{
  "n_layer": 11,
  "d_model": 128,
  "n_head": 4,
  "n_kv_head": 4,
  "head_dim": 32,
  "d_mlp": 256,
  "vocab_size": 25888,
  "activation": "swiglu",
  "norm": "rmsnorm",
  "norm_place": "pre",
  "norm_eps": 1e-05,
  "positions": "rope",
  "rope_base": 10000.0,
  "rope_fraction": 1.0,
  "qk_norm": true,
  "attn_scale": 0.177,
  "bias": "none",
  "tie_embeddings": false,
  "parallel_block": false,
  "init": "trunc",
  "init_std_qkv": 0.0594,
  "init_std_o": 0.0594,
  "init_std_up": 0.0594,
  "init_std_down": 0.0,
  "optimizer": "soap_variant",
  "lr": 0.0169,
  "lr_mult_qkv": 0.4,
  "beta1": 0.95,
  "beta2": 0.99,
  "lr_head": 0.00785,
  "grad_clip": 2.0,
  "warmup_steps": 70,
  "schedule": "wsd",
  "decay_fraction": 0.8,
  "decay_shape": "linear",
  "final_lr_fraction": 0.0,
  "batch_tokens": 131072,
  "seq_len": 1024,
  "doc_mask": true,
  "z_loss": 0.0001,
  "train_tokens": 300800000,
  "steps": 2295,
  "dataset": "wikipedia_en"
}
Each number is 500 + 50 x the weight over its row's rms, rounded and kept within 0 to 999. Layers, rows and columns count from 0. Numbers have three digits each. The size before them is the row's rms in percent of the matrix's.

# o: layer 3 attention output (transposed), 128x128, rms 0.311, rows 20-31, columns 0-127
# v: layer 3 attention value, 128x128, rms 0.138, rows 21-31, columns 0-127
# q: layer 3 attention query, 128x128, rms 0.128, rows 32-44, columns 0-127
# k: layer 3 attention key, 128x128, rms 0.143, rows 32-44, columns 0-127
o20 104:550484560444541602513587486447398639444562481466467588458495453539407490477471479455555470416527397505471514495517453520447453531505471479572566501456415561403567462527464545452553432512481448546554487498542466455413479492426444479474429457472540509564535401518470565543471541501411427514495549562453520474522459493501568545490488567585510474535473515422453562471483456491453562453537
v21 082:454578543419574563505499468463460464503464578457438499500440532459530452521516448418522474540466482454533486495532460555458449510516500389469503508534570465570497456488531582485379502531495490463538461560471447561610563473532508486495397484548482540524459575462457428469560548636514513507433433496500530626531460423526585582410510560556563543523501483469503586533475422566442487532516
o21 095:459467471482457519482574535622436552543485551494526439524492536548607517528593489552490561556559433453463510538537411411432538476588385548455524552449429570519469515455447449588456489508516418455453470456481542406461464471508520422501513565539502505524479495495552536399448559517473519450491515575521448452593467528503556485454476538427483488524492434525472582580545540468558417443432
v22 088:548596529567498507498420495476543540515478505325466615451483431542499583519548518529576501547534493553483577501405496458451456500436576441509534489459588676520504510472436551475480464493574578510537475544445520532502479496479513549608543459489445497461515478504461493439467447543490541566454548530599463525532541474536546513484524579543534449500449583521408517507485511424514567501499
o22 093:507533520435501591524468451459521557406456461497467529436564538481439532444528422505544496535495527474500489490521466568429523570459540554439484482489562570551494569484494485504501549494473534556543413583426498521545456558537568413495540550572413555570455510509463562536583532453472461559573493658547535509523579471495509598585547459564432502518477521410573380451540513522499453457499
v23 085:469563516495538511582409487391444497529575496561427464453506494539495400367600459540497508531558470550523502478541412464487567554508489525490523425442484565611485460399519458462504490470487472512421584516507551409535418490415489517475533520464522601515530517523509546509487437429382575548490543473515476487456540568457576471522467486495418477546555419478487403530423509518501464505505
o23 095:472542474554505517594574421529540537525489534456476495530490451497429593509500448498544496532495504481486519465487533464561421564461498393544466523482539526443502582487549575417520530520543552566487480549504461506540529478608467588505515453502499503485615548550531475466481497536531451449564515528442526446507541583504367394536566506526412607498431454450524470426487425530446497519664
v24 086:449517525478425465442502531414499465565550514442466411554557546469472492440479481479601442451531522491490547543449517434390528446480502494507456440441504448544545583504536462505411498434402457560485523475561496407465498513569444401576532455522522537404549494504504438406569528449523515414548477473523512478533448476422441498635494438508467432539539487502420523570503477597473436468548
o24 096:566501524445569463514486536510479486493543554430487494533482548590470439518455476514575496473382487506513459477511410466525505587550560437556520568484538554437467448549542546521550471537550472424471517582400494529514452529475556495490591574479473385515515521493487497409532479492540446503572566484531508493393552562472593417454545542581501564455424444502576494458424402524419534592480
v25 084:422480546550509518529528536445569409493558490501428561535536441498492461460556475485406472500479534392445570520440505510449524488375446429521432536583426518451486402446586487505452488494472499503535471554501487444474620518517488393507521455564498457462406472477538526535446461545486495543484454438384405523529578507454391465460535546481446463565458527422517433497485540466452518433472
o25 092:526507527572546533510585442508489505483507520426472486453421500464446392467365557532572554570560526488570534486543436507529536364509559505488494528528544580483546547506493442555544523408416487491421482592489496567553497520501486493419533545555552500560552504482554441484535490575491552420561530474430418456615538447399536471471490503542483490496519469617448536544462500492478576457485
v26 083:504490482501538537430531446531448474476525546508460436477538485416493510451499381508521514403394517541437612455496557500434556478545522559489421512494500498471512397492585442439487537481417440489510519486506549527435506569466486472507554536434465457495451553491448577518447490610496498568498608519520453513486445461493527399374428409424551506548531564484417515465401524473506530422535
o26 095:521453537505518370500500507557591573518466455458581529476539541496471526487558551490609325482501410469574451532497461565408550377450564442470545488518500435439543630489477476449445531566457480561528491500564471559462455450543462475445481594456471474477476524498513513444489446453471548452492442558495541463485497509484591479573540543467452502525509547537438470434467465580493507469457
v27 081:576467479571449429434533518522469466565456476508450549527453439403488533543479538540445455545419457501614468536441521559495554582495550572430479515574426433422463533571528436497470503554570552576574504477422444501377570533510567562529527474550406489414509484525507534537513444495457536579519539518489616456505499440503498505459527500491526477451488530501529412456476547518520394590477
o27 093:510482587456443518522479348469437487478475423510491477488464529590461506469547508419578612548479527396487486547497563558505478491463435517490540543470539504566558454496461567560522463492420573521488552458463440501412471568562512552559550579520533585490560449505408463535482463490482349509462526429565529526541516443515511503527559510492543436546455544442395563450501452416518505505499
v28 088:460587518502556523505502563474469544551437432481525466489647474438566473500509413465450419525483419464470463470456524362555392524531543506434496458508508493539523480475570504530632464470468551534572587547503485505526436383508440432534517514539558503552489606518516566477556449498494471437467501534459459383539497499509490457523583494563513513484529550518471474597515425546551514578479
o28 096:498408395518425505563490553549448460511547478483448570508499502469497507494503575445473497589449523512458576520551440552488462387529485449499453467487512552435521445480456515501459436508481492405498452455547530592405508484485458516525595499485421518508510570439439483584525463557644452579570548359484484453564445528538476453503478492507498544486515444466593457468497475512626461475439
v29 079:476476473585543489562498509398506501488497537436511476597486491482411492398441467410618510556599545599454470469450496585503443513526469484503527537603603459489513501522452488570479526528515522526505451513510456538463594553467443568510455508504531489421488526442509544466511474426411444569410469445542409554510646487529487441583493436448513501560512498523530430456504464473457440485537
o29 094:540587536545653482538490469576528502525468469493493461537522438548535458486572445511515465370511458492414565481513515428472496545474544539491534562514464460537551567494503473567540589542413462435393509539521622480490472507565592560529480562553519517520549507424531479524539477485619471476527540455509480542488530609464500477494497467461461358477581493470476440587578484520446477518474
v30 082:595479504530482471538539453590628468463512533497435482535491467534497486464507559438495507502504452525512486390532438457549424527480466532512483490488514646488498476466536538574495431485544485461508443476518492608460472513527571522428508582526469455486531622545643498519469541517605509549351474527536491497365544499482530529555517406529484475474494394567494519464489433522463542508499
o30 094:545447486439512533425479532500544432487435383537475558550557528445493482532571523538460486474420550521381529581481491460521446452525511400565499475480498370548531575570544399457543574484529492533463494447506500470375426516507522466520504459560614488531564389483520549435521521517511489472585444495563481526533528543420514595582443463487518555480515503519571529566547528502462539455531
v31 088:418443526481490533473465433525552566530512447504449506396472504451541580449437610478528404521458583509540439483593489499524381486527489482545470538434544506554476561554448533483526482544497467557538425515559464543567614463457505517448508522522528512383518444495528590517493520514583410549572524578538518446486405535523493421497445573541490439410597466488467494455487470541577541524498
o31 098:501436561508434573506496433509427427496414536564475481449547514565542474587498579460458461532425475502481544497551512552513534555470516462503561572515531510529414450464601488503598473504467471471519454488479559482478477459467577516525453447592447498556468563528431565504614481476607568484425440437451570557480542452527552502585559558542538497430587411511529534498499600453497513531590
q32 076:487583502535469386506515560478468532504551508430457465438525435557456533541535496387501391478419446458503515463530516499446594464514541559515528532508458614428502599515477480541540531507531480477503470442503495572534477504561461417426547521557581510382452471565416513499525491539522511513484455561575520516519532383597555475464495499422645535466504483437502488429535507479549419529466
k32 063:387506510495499531552452581501466444529510591471499552570461593466440515495560442520550549481490490518561500497422493541457516550461498501476411480547537446550472398465580539412538571471572448530459561475417486472446531437529471501492522461424545445536496592497456481484501514562529539555431515467471477558525537502379487546464492506515372420622453512568505527509426512425408542456578
q33 098:414494470525456458532475513521423497500470529582438419525509503464511457496512519474560551446360519508519534407449547547408562538523520561525461470514493456526462494539529462479496427488582451633496527519558583476516482514575486491499551489494503568524590422484589525527480504448514493486530558509522543557397458571527470533578371392475447647514530538557561497533518504521489528476599
k33 062:472495439524485486524514427415480495407500490539545539485502564461534503452385506437488466586424519480567515557477478538483555456549503501458540497547565495598446499515527425508538530468455469507503406531520502530455439441570387538479462526570412498466525454511515501501444475404577507424478503491613473482575455593592505496502433587396533479475517487449489469458601559438455451382545
q34 092:519420574456603481567594504543541444518486507341600538566444491387508655544584521503467507548530595504487512508555471429531384417532465420502542526476521539453494475486514499428487411441470589428490477566490481504488561510456411511463477527493425482532469429479494561505457451583500542504478510533494485512454554531483495461431588489520607513500486495487469510483483482488477545528491
k34 058:529515510394564558434520391458572464420476533564447582501508383508556525487513515466540499506548501539450573519539496492546491415461515512535461476460421491446563538543499505510514469530525509506573457462503548476500444452388568462467516505542535474531554573513538479436479525480552440501501410421484569552489485590426501586597452465662578559463466480391508496527525487591517500452477
q35 094:473506420520463508504523475424555552533444520485449439478552480497438435410425477514510501545365505522464505539400438471468458466495523533506442479459553483559496574516465493553572530459462547546496537449517480471518534581506456561590544478503615531504504527446461443564494504464580482514519433483500472483520502533494426467469454374420356511576430557489573492436509434603553524380486
k35 066:503510491473527392483510487503448442522458572528491515516554482530448515583481585576476450471442445426540593499567511480506496510597496505568472484508607487564463402497600445334574550515522370524581553417502462500454504497458474570429451534584542518575454472511435468479416521515500480540497494527611496549473515472498491574490532500546481464445435531583485542533452543534544470499537
q36 106:491561533485473501458479447459531552541403476572431382476475463592523473491390541578551548429465500492456420531424611540500473625499415438526446520486407497557483576500572544439530495499541485586511487536469433486452512477506554544496467571536573501490587472464480533449463447417485549467575446531522580505511416485483532570579498491493509458499514449425432536474538473450519529592530
k36 068:521490487628467483448482456546442556569574519460439453466570533465516479410549486511407482483494514503484484503416496422562517587506450522548480495458478546486495513511503460481488473623546551453479452523525548524525548523416613515596523469466559444587522543508515471605503492555436488651622469466482540473511474481504545477564462489567507520577510556528456478557388585485470582485537
q37 092:451554543402456570415491462484626503495492517488459521475604548555470480484452405605485534505474547548455425589512518457457533469448476553515424512427446592541509595431533549516473441493552437528522499505512485418428500523484471443518487524379512428431511486463499605525530533443579558477436465498432450518505475497449512479503535424541504448487492479488461560521403409451471542532402
k37 074:546449506532489535470422470523495425434472498419509396557430559512465525549480475517491495477581481431520502395483506426503536515580336474508474553526462543473511545502465476446368540509569531446420538538494534529494448470553563399493478557415542623443495597495576396525497544542469533550572541492504513496523543493505560496537505606541562438551478483424482546528522529473485497477449
q38 098:523452483488489606481440527461458513531484429575484547491503593483506410529396461636531602476463489451501496529525451478563476508535529453561442537539443486567480506507502497550536498471483506529548537482483472517460581604429518441635462358502559482541449517518497606477508563488447545521525438451461521514546488576502514502632516406551381504535496542521442529509548479491521517457564
k38 066:470485537540495589488475554503484475521571563435489514563473527482623579535545526507445539490548580490584529398440470605527546578558558527458419530509510471588476447467470541347506520462531510483531421517544486579517529390506498517476563492495507525535577479395508392509482510503527587560432436450466532485553514515432542510427444463431483485499453484552475440467462442527538464494593
q39 090:491449443496480565508534531495427540531412435569480501480579468536463444550427518548551541427418545472464489586444446441453456490433493509581460558489508494623483546579561431487509467539422461585478510492574468482452475486582455548579545510479564543517491563458480463479551501492455498457557501563548543533491463570476537453648526409513393515598490503483555435488453497437524457428542
k39 068:580473456488516525577409508510446516573576558442504490515509536486572606526629469433497475420492502511483561486444497517556430436452508533501434495457541547477516532515456540525468512520488462573480578475538505530531464409518473507505570506422562564533465571501480456494572628533600520405511485450482585570496503524497424582565459416612486446611523463473467490480457473498439509434461
q40 106:521579448484506484568532533543479493415448488485529506545504492514502473570545487411595419505529459425529548502452470510508516474502472551508530476517606463437472415531573364520509463525415466416426541474544452494549425441514474561421492556497464523544435506476434403557514452538570502472520448512487514534364540527374466475427559540431476463472477520519547390513538501521416412463495
k40 068:540496490453498574441530424528541522457410507487564547508549428501492555498508533492507534568598498435492490501440520520552496468526482454458460492451540417504472506458581467471618469461486557455552549569515430545526492450428430540449487542496415429516549399530499564507502524475493522440451492494493499505524519453596455588491405379468587418458605447402519487628468461543578519479456
q41 087:525506524486499549567453547554547493486564533476516488501515525524552459472584425430510466505512433497534487611507477555431528513462482553465503409542572583464473475558432546460481403488565552440451383519508415474560440595594494529417498502530460446491519463623537502539565503541402538510515535498576440494510457563566546528413485494495438639556494510490541451463507425442463459562527
k41 063:576494454497547538564493526466523537473497599490403510483564581548459523505460441554513489535436561537434477562505510467427486551437526487432485491473477558553538533469546551524458407479556479504491522544500511391498521550573497445501477438506534502408398574459541519585625452454571396502450544496479526438556487624459467521494455561524435512540436522498485534488543596429479635528508
q42 084:469466550426583526491464441524521537442534463558436494484467507582492478497447470559440505409440547550443472615584547529487563617423616473521518509502483540530512504464562579453568559460527406539478527433485465489507472581460566440453391504502554477457500539427502511420579546452476455472394457512544450455592426513502511512460534579475478495404452545564456511499454475488516560473491
k42 093:426596513499476451509570539438481478487493522548556564483486436551534574505525510467551474559449506519576501489489419534578487426543551518429565519512510413519529448486508455517588423450461463462537471425487498486438556540477432587475537470549444402492538416539407535442436528474573563402462551562526472577468520505504567428438461537404531512405550483469588531391523475484488429533536
q43 080:475538475541465564539510514497458496583481478473430519545473450505564554512569469504522393509496519520433482493571509544579577512486487519489424580417478498554424475472541535563473482487456541475584460527500485522465576588484513480554534438481432464535542546554459590537471523610434560551517440439442585606504458386454537413520491520413586521537559602473527413448525492425518564472458
k43 084:512479441503502545451578479451427544497510564513560513524516530494496475441497530520500542407580522531512512500445428510531480586459524420487556494480470382485450520435489564436428436486502557558496486527477379476541598445445488478505427445458485512528421522528412437487337550451505463508501455464399517421430501537489408518481476441565488458513531462472441423502461545474418480485630
q44 080:432432471480432527453486400509505550437435419438450367562445500561447506525431499542504530547521622431462501507532511551486504545494439506484517518420530532559494527488542449499435494476466586459483534572482490500465509525559460561556488520540416593534525459442491461505472401466476596525617435421536502410565483476466494452527538500465555506517507452434504536483510587490653550462481
k44 096:511419515444459470395507452525546380473450360444482445452456562498445431522358550540492560522574510479440473441463521471531526468499460465465471555461480634472500512586524513492539593556498510369519505496510503449479517514471518457477521503500512523435517551514549516534570531486427470499500440442541483480538578419505500552477597485499480431550526494501565446551408515589596538516454